From a checkpoint of a small transformer trained on Wikipedia: LayerNorm after each residual sum.
Each number is 128 + 24 x the weight over its row's rms, rounded and kept within 0 to 255. Layers, rows and columns count from 0. Numbers have three digits each. The size before them is the row's rms in percent of the matrix's.

# layer 2 attention output (transposed), 96x64, rms 0.0868, rows 22-64, columns 0-63
090:102107113150160106149154140148161162144116149134136155126133141110111144131117129131132098093116072088089123148112168116144111157070132158121130134144118126156131143159149178119187151130116107
076:146168115135162090106106144122098128175107165172092100152141149110144131127117126199156122119153128132125123119135146123125146109143109117126145135133156133087137152101139169174151098120089146
086:116079146135089130084150150062112108175124142148103120080138138117133175140101130113112108111141124114122106151105127141118112132136122131090141134137135105150107092126150154104130195152120142
097:154121136152170148111118163166142145116109129117094070165093168133156102108114119116129142150120097172134128164132102130110176156147128138129096124152157099114125156143128164130110106157156110
082:118150105162128126133125110152136108105129151120187100150118100099092092151106129114192121102157145076160159119100112103087120159113135116113154133154102130132136139142108149111152162114136107
082:151134157116158127128140165126122201112178120128153130136089155127119113106146165103118137145143169106162118165131112187111134150133112145118116142083102112126116151140102090138118117111159112
067:100140113135163127125143116160136117102124115117169119134117146158118118142133151150118106127108117141138152127092104170173147177143115144131144160192138130109158080135157133161104107092177105
091:133166124133105151152172136112140125095136100127119097137087109118149086103129140155119107139100086101123104094146080104136136123114156125141147164111105159109092110110076156130151141091159120
071:119113110135151089099151113138121115131121156106103079120149169111129155120156150107142106115106139133120177102116125132114127119128116160113107098092131156104095135108096084079141085071142138
081:140139185133095148144109115075139115138172091150136140118132164136160113098057118139127132104142109154135099103115134148155153100135148112107172097120112143113133140124104156136145114122138171
110:120116130087118104112109128128108106165106135180098085103135126145133129134063113108143096098118092123149157148118125105129128152122112121154157106119117093195135116136085123132157165134107141
137:211095159107092147128135099129103136118122138170136082130134130131097103123135125138103128118100150145195119122137126096110141105132116106094097098145152125151137099160133131132162123126145098
105:159161137160119154146099143144150126099148114143117107107122144149154086127113133155199109122098122134159109105140103148114149127175135118118119135125125167132133069105145072118131121119096156
127:109074136154133112097094124119107121119123108133175117138159107109077121154145138106155138100090123141147168141099141143125094136161127160134120125108084094141105076145127083139145135103107116
144:173105142081104154124153107133115131126142130132122080123148134122146096111174142100142142084129127126120123149100127100086079095151146112115115110130142116096087147136107144132081093127150082
105:164153172114132157156145135118138128095147128136096103120104134111125085157181125143116152134107157117120140108114118085097157096116163160159104122122126141105123132121134080064144148116097121
095:077118150180113107095102080076134110093137120138171104128174127115133137123099126135155105120097143111129133082125139142133148115138099145107150106148132160173123118162134134132161150134107150
110:124146135137137140118138142164133137129127109152138104121146163140072136120153130181162146163141096170121120182151113136102183128126134121145135098119126113137066147108080131092101111130114125
120:122112120124122113147095162146123119163121132111129187109134118149163107146104100103150112099156126068109141117091137112130111176143145105151172143114121115166177138124129149158115145162098106
117:081103094126147140140107100141091154103122140120117160151125134159163140130094107102130095158137141088127162114086126156166092169100129167150127129122147107145125118181107109124125132120162106
133:106096132132150086148101117123151148127161169125138183112178150108105140143161142105117176124191162136138131116146149131153116139111143130129148108136166141134099166101100112149107118156119139
136:089080123099165119121113113134109136117146154115116182129146163121132110133129128111085134138155189108101148160087128123131113141127162125127127132095127111124174148192104103111113111144125105
109:120100110110124139129117110117107099101104133129160150131132133122097155174114125153130153144157139186144108096156120137137139153183108091088119059175119135122096123136120101140133127147151105
136:124118127100128127165130131154115142120145172106154108150127124138113154146100133141137163151104169167166153125158163124112186089147092134117141069137136144147105176127135103141151150103114138
196:147146182141153160174138154139139138149142113146159145134154147144155138139193151151167162101137142120134122135123129154135107137147178120146180162140127119147123133147146164170113152139157134
103:106130105132152137129119094144148134113106136083172142135139104109141187104166153161082137063158114105153128124119176130126106138161130111111139125133102082121114135141126137160106106132145102
121:092134098093117116049142138138092135122129108144159112167137116133127157134133135116116115108109077153125157123135152136149124132194105134142142133131105093174117133163159133156122146121161110
135:079106147121121093131122140123113130115172125160140123118126135097149111115144122085093130164133135149056140142090136117126098139141146109145132158132142131124086190164112151151087131134156120
126:146092138116129155109121145149100150129139133167173109108132160140097134125154109160097150162141166169115114127120125150080097113155182105091057134144120107137113118151131126131136120139112132
108:117113144100132168104141073117106114139093171118130097155138150132129106119138098130144127132130142173109122168101155120121143086132127114102182071137156125115103118147108172124116117128083142
139:095140138137127139133109173163103151097144121145059116105119146153175140139066139097127125147133153138128186128100124133141161167165123146155134137153131143141104136124134109162141118118157136
101:154174098098091154135160104111092135095136130109132100140134099133136139140142111118161146078121132164157120108159132087089182128149101114126129067135105134097106154146129141122120138148112130
126:087100082111124134117116055127141133126123101128157091150154112112116115133159120135106124130117144156124153151133141113143116109120104106113121096115152079129117149198137145112111087110105089
094:124120109085107120105106160125134104159117128089131147123110127159141128146106164113121135151139160095141148131138110137193121114162086162123174097127123143171163134096124109160108116100150091
121:126137129094169119126153145150133136157135134124054132100138172155153110126093100129116117108154104131065100136123109140109146136097108152135108133138116154106134151139091163133130106181145155
112:129074121116140113150126098109069118150164122156113099151139126138152135127084122146141117159137154179129127144144094162147124092148143108145080173119151139120112138142137099172123157133157139
137:142112174075141110165192124139139117165118177123141144141116101101106137123105149125143141098094110130121152149145104113104095090108158120140131141138131158136133155126106115169115124097176113
132:140132112105097120144130147153119139121160163146165143156124095112114132147098144108120123176092096145166152125158148126136137152131094141137112129143108149182169145179125107122134126136197108
118:167161161103116171142163127101119115122100127112077121114107156164145119167074156167150126089141095123142118086114125094138106081132130156130135133131143134167130113152113144135139131144132101
115:143123126108086169109147146159166136126135117152108089112145138155104132147118143161127137135112117143182140129186159115129148098132125160163075146118111128161128124145157089111175112127111155
121:123095106164136084125151133166172154124176158131167169139133097114077139130095136101140122175115127153131127154142168153135139158162119098110114138098120161134139142119132112150127091115140131
137:154123159171108105086122103112129140114104107116154124158122106086187147138122119071138103128136118122140124120103155090120143141095123132124172122139113103162133112094169139141156128101079133
089:122147200133119116101090139120105098136137119127160112119098131110094084114115133102092119131155138129103087116109129078140083112121148119120123124098175127122112107075111114097124112109101114
# layer 2 attention value, 96x64, rms 0.0983, rows 23-65, columns 0-63
083:137117111144138115082097136101131112136129128133143108153156160139150170165130107127094166127176106132119153123098156139157110120165057092088121127144108129137127137087135134099120162153111150
105:110127095090082148102193137071089093161119128141086106136132091169115150141094150149134122114135133120110126120127105140102144106144121160098127113133098105131139135106119157162113146115113105
123:133095127153178081126121132172116119129104101062155124171105151127093152135120106153133127129117111146142111149112130104113117135145118132096138118127188079091130150125145142111110091116159123
096:077156104139106154166132086167112103109146141135160139142164125139175121106093135113131136113138162114149166128140137084132122142128162122116097099153122116107136155135098137065131137110157103
094:124167148185171119151094133110083135112139117100154145116143112108139163129178173108082128109115135124131081144146126138142147183149112133111132127107129100098105138145130130148115097150129155
072:138126143154115143120114123118116094095117122117183157146157116126153082117164132121145084150118167098127165140132189095140162138075138131137144136149124132107160090177148131143137114128132123
097:133128107124132116157138128101108107108134157110132131114113147139122085099121148098139163154093104091140094118140116068135105124110136122173140118113121131107076071156101180139160163124113130
091:096101155132127096154082134113144116096125097116098102141167108133131181126177153128128107101090092124092131096115106083098140117109081135094120120111102131133139114137130116108144123129146090
091:172155113116140127106124114090150120152174095193101148100151186111116136138120168126156142114164098124139110116128108122160161117129121145168143144148122157120141119121101151159099096126118138
095:085139131105112095132123166167100184083143131115137180122100110131137118163163171118117142197117139136142144106146136147113118129137147104142094119141118158096110110138095112121143142108123139
129:164150115073079179139148108130138128097142115139140113118143131134134121131166135147136145100142131167154117105173139104095119113125100064117133108158102140161071130145113114131130137143106145
096:140126150158092109148123082083102141105113118117114082120109120112110138169101156079153165104117154094163167133153147129097156080125130173114128096143109141139111136131114134140159134120123131
109:099100102120101113131141100161175134143047160138119103148124159119143143117137122163122148144105102137111173130126135121137091082133125128096098099135113126094124116092159151099126140104114151
129:163104132120151149114142110091123147137123125134150147122120160118144138070166116162081150106153116118101090160129127122101114112117161084150159119137138128105091141145112190127080116143110119
086:163136135153141147151143136116145113119144098108101128139136157114124143144100128128174156132167179150141125123141146147152119093186152132120132175120139145153125185162140177136114124177148143
104:163120136065117082166126144170115152144070163082135114125099134139115139137107137117137143112120127121163179143157125137108096120136110119085115114117131102136128148102129103166164134128128153
099:143103144167134139150171120103154137121193149130124128081126115117104134117193133093158123152159113121145115137137126122106109165137153134113125161132111098136130088181157162150131135111131103
107:058174136110127087103144126136146142145095122112141178126127123106118133148128156117094124160094124078087132152118124157149136107109116168134148118130103141109134082109118143135116132153140176
133:109146074120142131095130152142151094152113147134127155152127116159106130149099104173120142137134129124095169149106129161174140177116136120161138138140125160131172141108132145148146172171112166
123:119138149099166169131168127150106103138066110122131132165091141178139137112118124166142089124112108130101153185124129142127114121141118130150157144124092085132137089170128152140126125127123103
131:120149102132132113123148171141148105151066116143125144143137154179155111154111109123115105134125098109089154151114132107159096134126093097154162136120123136122111125123141197164111154157134161
118:157108128116137135131169110126155130153153158140177107129185130162096109119143167136136122137100130136177146146149176120110096120135100145160158139153146127172112111162137165101159129110115132
119:172123128123103143097117142151141105106110095133132097118107153138073120138123148161154157128088140162193114149168130133133105124150102091133106132134128114156126093148138107105183110153146117
147:107135167123111129141142117113138149151122137091100129110149127097168160095154133144087120101146135109070138183098095118107111115108157156133110133147138121104128162128098180106093133160143134
087:131103120110088149096173132140133116161080147170135076111114137145156080119125125161084126125080132134087115164124099102124116113127127133145140143141175099106112143143131139109088122120128146
109:167147084132108120114069124155157127149133153157187111139126124093128110140130108163133125166109116102152117146111150113174118105139125107156089086152144150091125120114155116113142107105100134
131:153133110107174121080096143161135138153099100087116178129130155120133125091134097141119135115170111095091140143111132102168137161134131121147133130104113089079147130171152166120132123141129128
114:150100137104099131152128117093174100130137130105113134093173118114122068122143131136114144106135099126098096114142127078134100102098098126149170101122118111146097115173118181114157118141122119
101:159126144100149108137109160134170138137161122149124137102088168114116157125188190128107152091164101122126089135162132107109122108113126104137098149150106115135140153135113146149121118158108092
119:119103081154116108095060142092120131114103118104123128121133104124138130126086121110141140155109123111164145122152122159132153142152130097161109143071088149166148122107160102103132147129115165
102:156110142113149157152122110133147154141134137152161116129087144082096136101118163145127119145111179159172094144137177135106103110157164121116127116159156137173118126134151138129148084121150097
110:167119097100137148085134156152134130126109144188123133111146151195113119106153130191081135108162096120104109148112098095118108113125124100112136136149107105117103117135115116146122130154143125
090:128152143138124126091110122104076108117107150133155129146146143127119124132105125124154087142109101127130139095139156184126113131116105104142085166130123173090129085062143101113116107115123171
120:090131126167134105173125143109142151137186136103174176145117112133136143105124148084121101145150166101119091138121123139137133171119167098152166138114154123146133123149161144153148150117140102
097:099151115193142152147082125172128142103125135112146145148126127122158140121146078148132115136125131097149129150112162105122065169084127117123139089122121136109144156147134134091158116091129144
126:111119152161126145103134101110107155091152103158129135128133184127164147110169101087116154144150155142116123156074171129143102165140141096134108118104143107078130119162118137106119137154117138
125:115146088133123169081121111135104106114144110149165113132144146152085110117109099142132134151134123147143160093126141122168147166161086118123092098145140142121095094129157102123184156120101146
099:105133126109151113160117133146120112119135113102145128109153113072129125148143119095108144147104186151148100158127131165073158118109156085126093119131174161139077141106112144131124128118106158
106:152097124153140127124101103131097106078124128139178105162138099152126115166138115109134170161132140144172093101142105119106144107170149084103115079121138147151112120141154101122154113107148114
125:124106114171109143081141112130145115095095109145116103157125147176130115142120102106151152138116104127176147115152131097156152137139076147128139094131130106100108065119165082133145129125130120
121:102119125108113139130135177160111158160126163142111140098128119113114102137111151138096142140134144181178145114163120140139148074156089136089127095106124121108171149129121073138114135145136149
091:163134141172116117138129144134133142128127152120150115103143146139133139076151165124093146163110163072102117157105139121099116141139175153119094119127164116182143152144160147117106125118092164
080:173110109144133163170148141108106145107139166164118140120114127136121199129159125190132101124118110124144155137133087123124117130066132115103134107087139155089147129126132099128139119134134154
# layer 2 attention query, 96x64, rms 0.129, rows 32-95, columns 0-63
084:208088127149128147141137137077148148140125113133121140125116139114153109123106121127114107127141122114144099153102115085119136121106162113125190109135084096120089140162126133132138141183114106
089:113089042120156101126141143126097093124135114135104134133124125140133097164125141128159142191121134105097137117103101120131113125119131158164122119094130122119119129114115084154128107122135064
094:110139140153103105096098176160148150087138144146143138131114113142132144151073129118136142140099121126145124096138165154170164148143082159144128162119102150166159097108155112140137124120136172
067:083110136186148092127136105126126161112142103104106148142112117127133098117075121131087131173137113121158081122140123137121170163138103104122166126124095163141136117103119129111123149135121183
078:122086165107144150139112089127111112096111170159136087086182107113113111119162149133134140139120142168154105138136086126121084140129151111096144124136119155126112088174139130136115146129160106
082:109111131161143128101100129123112116121094108142095145112129147145175118088121070097125091120158139115078109125092101136097117132104147149146118152134092099147156110112126149100117163132081155
067:108137102157124116129144151158097141119164146106088135110127125133177155099077135096110075143134129160150139108140134136141135208124127137149113130132138156105183124102120119142102124108129154
075:158094168158127100112205123101140119103142134130142145130117134136185130111150092137137119133155115112131085148107128108114108125097130126115148089117163087127091111135110168127132157166119114
075:145131125096071135124187133140162152112124141098101185135118138110147182129124108117120123148153147138138159143154100109116149142108132119099134109127122144172145105114138156091180107103113150
075:164168157120122099083137162140149173157160088123104135143108123130129126147110110190100150131159140126111109151135149120082150118147161068140130122139132119112111130147104162126115132122092119
072:138092096123107133167135154123142127107156147113118146146115124100117117130147145080108140139091152170115080131114118080119131117077085155159108127085111154140154184148124112105115111113117121
095:135122106088097115061113087114121120112105098113122105103095093120067100127112118112130143113109116122133136113112158113090116079139106109095116083146117117132104123117117084128117102110103113
088:123159115178117147128127148110128154147122111146141164153135120098162143136061066096115073168136122126133138148131130124128123153136115124163155114137098110132107105135116154106170140154101162
063:146122163165131129135150152107137138126152123128156110124146097122155077156131144159141122155122094116119076094119165109117149112136092155144135120111110083137125104112168129143186182141117105
093:138143152116104161110074118106110095085112126116161111136150129149112160166149157153127132137094154119134130108155134149164143116184132146167120130147157102164087096131153116153146163131146124
092:127136118136119134130091132122094113125102113116086144106133146138154155161124161156126129178140149122131150137127088175139175131186162149146101168136183139131141130127129069141127152135125110
099:140130153130142151159170149129131151123156127136120166145116153136117155091142120107118151120161118116093136187094146123149085154108134116158158168114110128121148172158149189122114117162148136
101:099140158158148109127144168106108145125140133107121180140134107123161157106107123083127144155138125103114134154103132140153146126065136169115198137114100133134134158114115145113111117160117170
072:156125161133127105096138153126056138145116117150096112153145093123148170110111147134129150127191122120139117133119116104105174151096115151113120100106134124127189162117138120085140109129137123
078:120092139174150117146104097086123112124136143114149129173150126148125144096125160118160154090110113121079137151141118142099137139127137131195078164126124148146117154143124104120086152137157114
068:159111140134119140101173150108144118112120138131147135164150109150089165123147109105135130121118121167149135101171172123155143127092128142099149104150115095145103098122153192145166147102094145
072:114156073121144107071052143114139109126082122133103101144138099162102131147103126103122095143129112124161140106122117141175137154118113123115128138149138129145117068148148129132145149122105141
062:147098155153132092098108159147157170105145161139135139123151157152138125153116095125151138181136115100131147104137190095154154119118122125127112081151094121138121142097108132123160103172125135
086:126170049091145138137096155139131117130103111110107134115110147144124095167127159160125123124091108132141136092145115133120124091164156156135095128135159124144121111140155079146132144102105088
073:132150142136114155193119121119121086111123125110135072149177140166175109168142146131132106123085147152146126143183111154138146129135150118152140142135088110115120084136129125133138162112120147
090:131158187132115131155142142156127147185130137118099156131094106124178158126118130071095100130120116140113105114152143114108100147130147108167118157083141136131097115116100131123103133130116177
071:118130110082131133146178128143112100133145129121129112149078144089098116102113143086162161109101094116104105131160152107104109101110094130113094125086130155124110130126115096107104108082135099
081:177139136126120145121119137141133114133094138170153134142124143183119139167159167181152105147125155184174148111160150138146170138144151152137099114136129126134143115136151109132170153134104116
081:150103128096080140109147105114068116121112118125166081126164135097083127119159163131150153122081143138157135132123142117099108094163122140107084108135139108107126138089134130131120099106101119
090:114150139168131087141143136119116115140151147119104174138108103139118153095092097104140101119136126142088118137146122095155146191082149109144138123139100094088148144100129146132128118121109187
081:167124110113150155142165110153118123155165134148148129121120122142080134108186152154147188114105117118149127134116164126134115124145127139152109147121112158125145180165132134162119149121171080
062:150144071137131147112101106150107103142141101135115101130108106132120142138144082160083090133116169123114149097084107120116110128136154137151113147115148090108162113131157069096127101129158113
110:097122100115131125153098157133120121114088120140120119139126136171108108146167142134090105116107116156163154120106085122146139160173115129189065110146149145090112132161136125127131127127146090
102:118129122125090168155121133143170136168141121098125107154152148088146129131152126170136158131121106115119084142132155111130126101081119160131119111112112118154145073112130133160155168079101094
102:126105153103159151150114191112142144143121124127122126156166147097116099129136109112153115161191095112191100152112142089167102130111086151126134144115105117154145144137133125116138140126121104
091:127149144085136113123136146123137196160122107103112076128162087135138139128135110141107151111128088147145129162109117108141147105137143156146139178127092144107169103170137122123179137104134122
119:093138161183128137171106140137102111150163082139110104111124091100097143146108126102149122138103112146109132097144149163133141156117126143133117140075138127085088142153115155086142149139154134
088:150130139165143155130139131161119138091127135165091119116104123150153088172142134126141170112137104092174125131149110152126096094170141126130110138091147165146108130082157150141111128125181135
116:082137099118155130116106099110123146124166114106091162126125101158105082121149111130182118105136128141122153131128134082156096124159124141149112179134161140162113124145107078111149126125157101
114:147100089084116136179143122139152133116123124140089173127122171152105123152154127137166165119121136118132089146123110133132097136150130113113123150094098155126156145143145058143116141126180122
109:110152141072113111129178125144144102150136098129178166125088107158150125148167091148103109140141147119116130129132156104141148140140126096145132151096123099152142139180096105125107132168101139
123:115145157172113148117089142073110134140109129149164115148109093090108122113131144101113102111110145140096127101124143123132163149114129129139188096146161113146090091110141167133119109136084149
088:099126170109140131110134141097174157153061086094114108142122156116118143117111162118133139134125116143107124093141115115099168112110106150130153130123128083101109098104125170105086147132146099
091:152138130102123142124138125076174107136120127118092153177140088146115112143178150107144108089113150127136116180152137127126148107159159147068127127121134143139175131120126153134132153086127136
101:163136156108098099162122177139098153107148108124097103133132129125113123115125125130137137172131096114109119101133079087067124148143162177110120120134096151146122133131135111104071133159133130
102:141106089127121173145139123136155113149142133134093109125126151141153126090118105114144137119153106073109140145125122153107116146052148136117111163137144136153163108146167112144187118153159117
116:110135120140109070166132113125137139100146109135134106113161103140084138098102153081141180143138124144114143145127137093121084122095134134161180106119116172147092136157150119145110130103128105
087:117150111129161125087116138118100086112094125146174110121136153140057158113098132130110159090103131130110149095117110167143153120151142137173154152123132122130147095165136105125137148115110166
097:218131145113129152140120145133154152138148182134137145101142091153147129099110147126128133140139143163095143151137105134129109136116131132088136105078142130137088109131107171155156144142098106
103:105131157120120124101154133098168135142151168104165121138158097132129166100100139120139170116146107102133158103179094154110079138167100102107142098140120120159151143115134125096123170125128137
083:112112125129147128107141102127139114164120145104104128129071160144127116106080185133131089128105148153097120133160097109146133130080133132113116107159088159131121095174096126135153099106131096
102:093164105148162136107129104120118104152143114155121097129128141145121127117119048156151125147123136141072139130129139129170157159138143128134103139096154109093170106109131157139111181122102123
106:138133087153135138143131118106128132132149105158106151171112099156158091144155125091141120169114114138159178109096149113155108128131140148086149138131128156121112133188095147135132086148141088
100:135173138124111110137142151158091119162138120159137135180107066128093129115179165112151134109118150133120128114135126169116112164164113138106124147134128112144162134169101160171155126123146126
108:168140124179102155126114105105153123143101093133143141117128120098135173145122141150140153108162126132129111136188069147162127159120128160123105139159137133111117134138080095136134089105121097
108:133128148076132152125107121155094129141165111096116107151128150107077151136156103156122120099109152117150082099133172095106146146165133157128147146102123110131094131158128100131121161167164141
116:123116114103137163124130160134128130139134144075129163143094156115145123141172127119136152165145138099145135132093101121142146071113149121110139145101090192094176118109133098122110094131127156
103:140114110153149108104110085155103122128150144151118154103136100145101088138161103095143088137117126078076129153139130179165114122134138104114109115124114143133157169142101094155142134121127084
097:146105138110146135151115134169159086090122129136108133130137142138126105108156141086117138127101146146142117160090124115094134140149119133083124202102117118155146150170121130104132107120093185
117:166127125145091087105138129123162122122138157115105132123156117149136138089181099127158147136135115119165125175145145131153116152120113166110135146127096090139134095142166143164171102159110089
097:107126151109134134126074123166160161117123076111099119161131155108148152143127131137118121122097126132122162173108089113150107127104129190160129155085103126112112158152145142124109130106141171
126:094129145164144142083111123118138150125127120110106119134150159117153148100150099134143106120147110143119101158144122124110172188087105133116172129120100083113164096097122176098120117134123165
093:148154147110108164153110160133123097134118133126087153108120137097153063129151141176138087177112151146119167135145120122100124145131123105133136137188100132144173147105119100136116116150131124
113:126138135097120174132087144141118065135150085152128092066117115116143121164118160126115111124120138116173133127071094145105104126132128098118135155125115103133110139151117116156122106102161104
# layer 2 attention key, 96x64, rms 0.123, rows 32-95, columns 0-63
090:079091115094143129147119099168104061129110106150167118132135158134142121160115111158153141127095162119118151096098135161148148166106143171107112134130117127134148101095111104148139105106135120
067:114174132153125180133172094141096144122139108143151136146146097138141118078146136132104089097125093127141116122125125093118081134134103089139136164141148129102130128184096173119106143142124122
090:112133149127160137147165144142127130138138126132143169134118152148202150130125122136101125132152123105133112112124137139164160167117132147138183128166163114166122136124134200150110135133143178
060:121174120108116120128089167135098110120099103132106147126100136173171093093129148089157121108147143080091111101125077124134132101124121124153141165127133105102144126138078115159126150136142141
066:134113128140104116117190132141141144127129132127131135178129150152113103108085139099088132131081092106185142137120150129122149107139096113150097151116117130137082166107159135148146143117075112
074:168111098084097151123153107092175115115133116140171136109127150135121140104144138185114145112141148152131077144158101126119112119127121099102168106128162124087088126133126167126143147143142156
067:134089137153148098150108115128119113134113138121081123129128135140133099129130118113106151121143136100098131110080060190111095095119129123126154152096145142140116096133123131169123119191159109
063:148117070106101147092096107111171115119090117122140144143146107142107068129099111156145118098129126103122156086137122161185139092141109130095124155135117128146137114142137144147175132120116112
103:074132116157141095150101113110123102145141131139109109114130142117098130184118172125162134107120148098096162096099091176142103139119164155145123141089106136092160142096133108139124137111146113
072:161143122154125155158184120110167118159146116157148148156093138130140138138170149109118116142137092151154117121129153110129141162138068161105127124159126141112157125116155171171161150121117156
071:088128124128130103175136116113105069123124097125126095147091128113140136166125105128145079110100142087124163116066108135105118152118170139143144131123105136131129076101108113164128133102136124
073:104117127133135079133112196148106160138147177138145104144115148113155147165117165129118134138106122144096125125135102162127135123128115119133109132072097145125157141082134100125124123106193140
094:088099134095151081101112142147121147140139114116089143111142116150118138109118126112116144115124140106099131154099094145092099118100145111101092104101099142091149148094149086104089140082096121
057:104157072171174132126094132116160157144093138103094192134140084135098125135133120115158119152162148109137140171134138093134143126114126150165127120142147150140142148149107104110126102122141107
078:126121130084123150131112114131142129088123130131179136103147130132137147131095118143123140118137169138143113091123166156132147145133126202095175157143150113170112087094102110178109136119125138
059:111112133150171116134109116129148126136146145153090122111122127129140074126134133105173151093120086109155117109088127144117075096111167118156120164106091146146122138131074163110115128144155100
065:138109125098132140122159091121113093137136130127136076145127128116098067139191105129166149098102134112161108121114127148104107077115105138096121137143139115155096128142131152188115130114137112
077:149155145133143161121130161146134166111132161154136148101159127144145125070130153173122149106172124154127102160140160078113111151151142102172129109132134120141075160156115158114137136147124119
068:122137093136165126168066119123148139139125106117101150126112162119105136110131107129124104147132183136064182142127138148153111157125141131117122163153143153117117127144088099103146151108085143
080:135128118106178123146133164155092153122114164150122111127160111112109125086136137114128136123105075137141121145106118134116098152112155084140115115077106124113101148131116060105101119114116077
063:079132091112104130077116162125119143102102144113124145140115111128153149090110119107072098140121109107160082153149154116144125151119083121120147157088117101162150115144133101159109100138116137
064:098125120112138125094138128163078154115108122130159135125071152144151142060124085126091125135132119118092114144129131135137124088123114081118158151122127088142100125151111130139094164143123169
081:118145123147076148139148154119168131136114135104111154144109099091175099082113095145100113113121090106131092154148132088142139120117090113131139104131153121134131126115174122108100106111073101
080:136105182118106118122160135119164118068140089147120139157145115122136115138132095117144129122170096105143071154128131099108133143112077130115128109132136133157106096143115180137093117087124128
065:145142102181147135069169150115110164159109111141117157118130109156123153096138147150099092147133153141131114119159140109122144134125118116084111085132117162124167130144140123138125108170169167
061:144108160081134132156094123114157113134144136131173150089135114122121114127134126154089185128164122158143151158116168096119131138150098121122115084167122106112153144148119176154131104118104096
073:119112133106095112106118118119093108107129090143148150133110130121157097129099116115132091130099121096145135081092122134168158163119096159131126171154156117160112062134086149164122139123119123
071:147124100180114134108149153153149153148137126125114149161132111117179118087094105135074106139151101180149109158145121116128149141153120135140142121141137137146135173131107126112171090101094158
081:148123117114105109076112142142161152108145124153124174124092128104123150117088124136091141146157132157169089128137122127117198136115065129138134109119142149149133142157148122132140142112085159
062:126100125149158154122120113143167141121100117145123102155137130143143147138137124116093098120154122138095116124108131155100096055122129131150155183111136111162082123117101101112120064156113117
089:094170134134158134180113143152117129130114145133125088128138122146102161154116185128168123113099198120157183128118117156124125126140154152140117150124120163136128111135115082112115138128161151
070:121054171132140100114142140134119124112104168110133107106152127111161112154118137089112131126078139155116091134094135168091102103110163116089129127118112108137121157109142124169116106096141122
110:129083108184167158162157116126097114125119119109137131157120113121106154145131117158101114127102090105138121119115145161154098089164137117122078134108107145103135144161146122163113117163166096
123:139130117113111115100131118127144143147150137164139173128125116134115147120130097085078087164149154185129140153157161119096124159167120105115159137135119155152084121136134147154182119131094127
091:131121103100180174165145086118114137129110128091129163098150143166111140111142117135073141135121148153135108117123099099125167124133128176134130128147081134136126114158148123148117167117075135
133:134112102153113104125137122130129121113157143123127191179124102148155165107135106143095141146169149153119082137166121112132120139133140159137076105165123118159105121122128134166156080136090124
124:114122172115116148128134126141111078128100087133143112095137114157147144123172145136178137087098140110110153103114171123190132124134141123181101102101123156118171146150117124147124129111130112
104:073078117157162134117112127122103154113093132123173129138124118069106113073123116099108144099099111156129143138097089120139162119159120161139123092122123094154128139121140156126137154144121110
103:130122098100140134114167126141128125138162154122154153139125123164115157105140134172116154108095121136164140158097075143108106135133148090075099097094093143125142144096140135146161117158150164
097:134102142132140164174111097108151156098168144155120139128085129104079103119129078135093114115115125165134138122157131113133124082144196143102126136147128117175132123114104146120138133149136098
105:108156135123144167152086094125114136145148118085094135135074149149145085119143138139169100162119145137131150093134133098107123112101122096103149116114120183075145138116132152119120118122158161
112:119119157169103100083125157122168144121092093169132104141125117122138166112133125116104137133103126120163090124105146131128091153150136096152126142162159126108115173126157161143119180113098157
118:165135119122146144096128112116166119137122120183152118148107118124148132095113095134137106156113119157125076165103141076105134147141107184104118141097082106130125100116131167132145107116093142
091:152074075136121146112107132113147144113079126118124121113100126116108114145114156183120135093092099106137136147101125175150153138146130102124110163091080123157133121157135158092120127153121140
110:107131104125126163117160147110164106111168123158136135123141175136144099070130124117132087132115186140134155161142107076157104151101163171106129145114144118148120114129142133129159096112122140
107:129103148106147122126069132123122156142091149114145104103125145126125164111095145129106151120161158138143147188129075092104099130151153122158118135115137134104110149118156092146092097127131084
108:143127170108110148154137155119136141125117129131150105102166144095089095159170115119113164147127153118114126108109123135156107133105167119139109104091150132110156063169107117122165177144146123
102:098164143144143096111145120145177132110144142123145115115132124138129130104100115091133144126099105170174097188092156090094127144118100148077163112145175112146138130110142136128113119135118150
099:132190137142080104124132181116139118126115109100138109136149116086090101156133129109134135136171109157113089125170104135119105134104160145157126086120102130125131122093154163145136160130115093
122:152184145124106141086125150133136152130126113149097132139115133155138149108076121127129082168163117150125090120149141088096124141168133163106133091123132095137083125110102140118122147144085153
103:109139133118161131157119116125149139127114114108174084118140112081134120203138139163131141113138132098124128102137116129142127147087154080138149151105159154124173088102119145146081144107126124
102:114134145159141138134092125156138115134130112126106129158109104104124098077092104098091126140110132148124194136089130130066171111101159088120117100126130090161107134147142142139105135128130146
115:113097113157172154125133159105129126136110107101126112125106133129111136143190130137109163109124095080149128085111074129136099095131153096139077155103124122114159100105120113099122135107129102
094:116115169144123126110142097140129121121079146080151119121135146149110080129108148130185135161111187136124130110172118128145134100108138087140134125100127149088158120174137140112110143155148158
117:146124113101112137139149180125130125139133132137128129111122119124155136160110116120133118101090140111107118147121117106109145140135109122168057108131195110136116117135143100105111127034126107
117:091105107136111136123067084105110188074157099133125133136106128163115140122131139129105144115083130123120158144140119128134151123089127111118167105135137158148162127110121091128152087110122163
108:109120122126141160150135109097141157085171149111107149129114145147122096134162143159135145108125142108150140111148089118149107112129146113089137163129145170140050129149095152120141101155087110
109:144097092103126143177171136151138149125132138095137122113168161126114146157132144165130125134145121121107120085134118182143082107125189076120101107139126141104146156127124116139105092113140111
109:114110136127154145107137121160157090095107124118127143123102172102091160143136117100128195120112155126118122175096122187148144104142151164108110159107132124129162134087115148145131149113143139
105:117158113122100140165139143173116126141132125097114154113106147125142145144128103136131156098118130130141117134147035156106159123162144132147097170104121116086136094158141085138144132120093134
111:161098103161111148114127102097101110109153131161102163140142118126113147128170146109152129116143116161122083170099160112084117165136106147124141148120126105135123140153167138150139077175140107
089:129128137083126116124119096142082119125116113142114134106083117124146127144136104138114167128107104100073136180105122155113125110108135102160186134131126129127109133185089101130143172121164144
092:151127125106119130084151143133122110105121124139103135138149144107121120109128121139137062117130150133142140149179109118102137176127172179061129151153098126074123154153124138113134120116125167
094:142133153085139141076133104113128158126101136124147117147153121094094140131177155150153186149111155109122099141146152145151137132111134148127110118109135134103135116154144069096099135097177144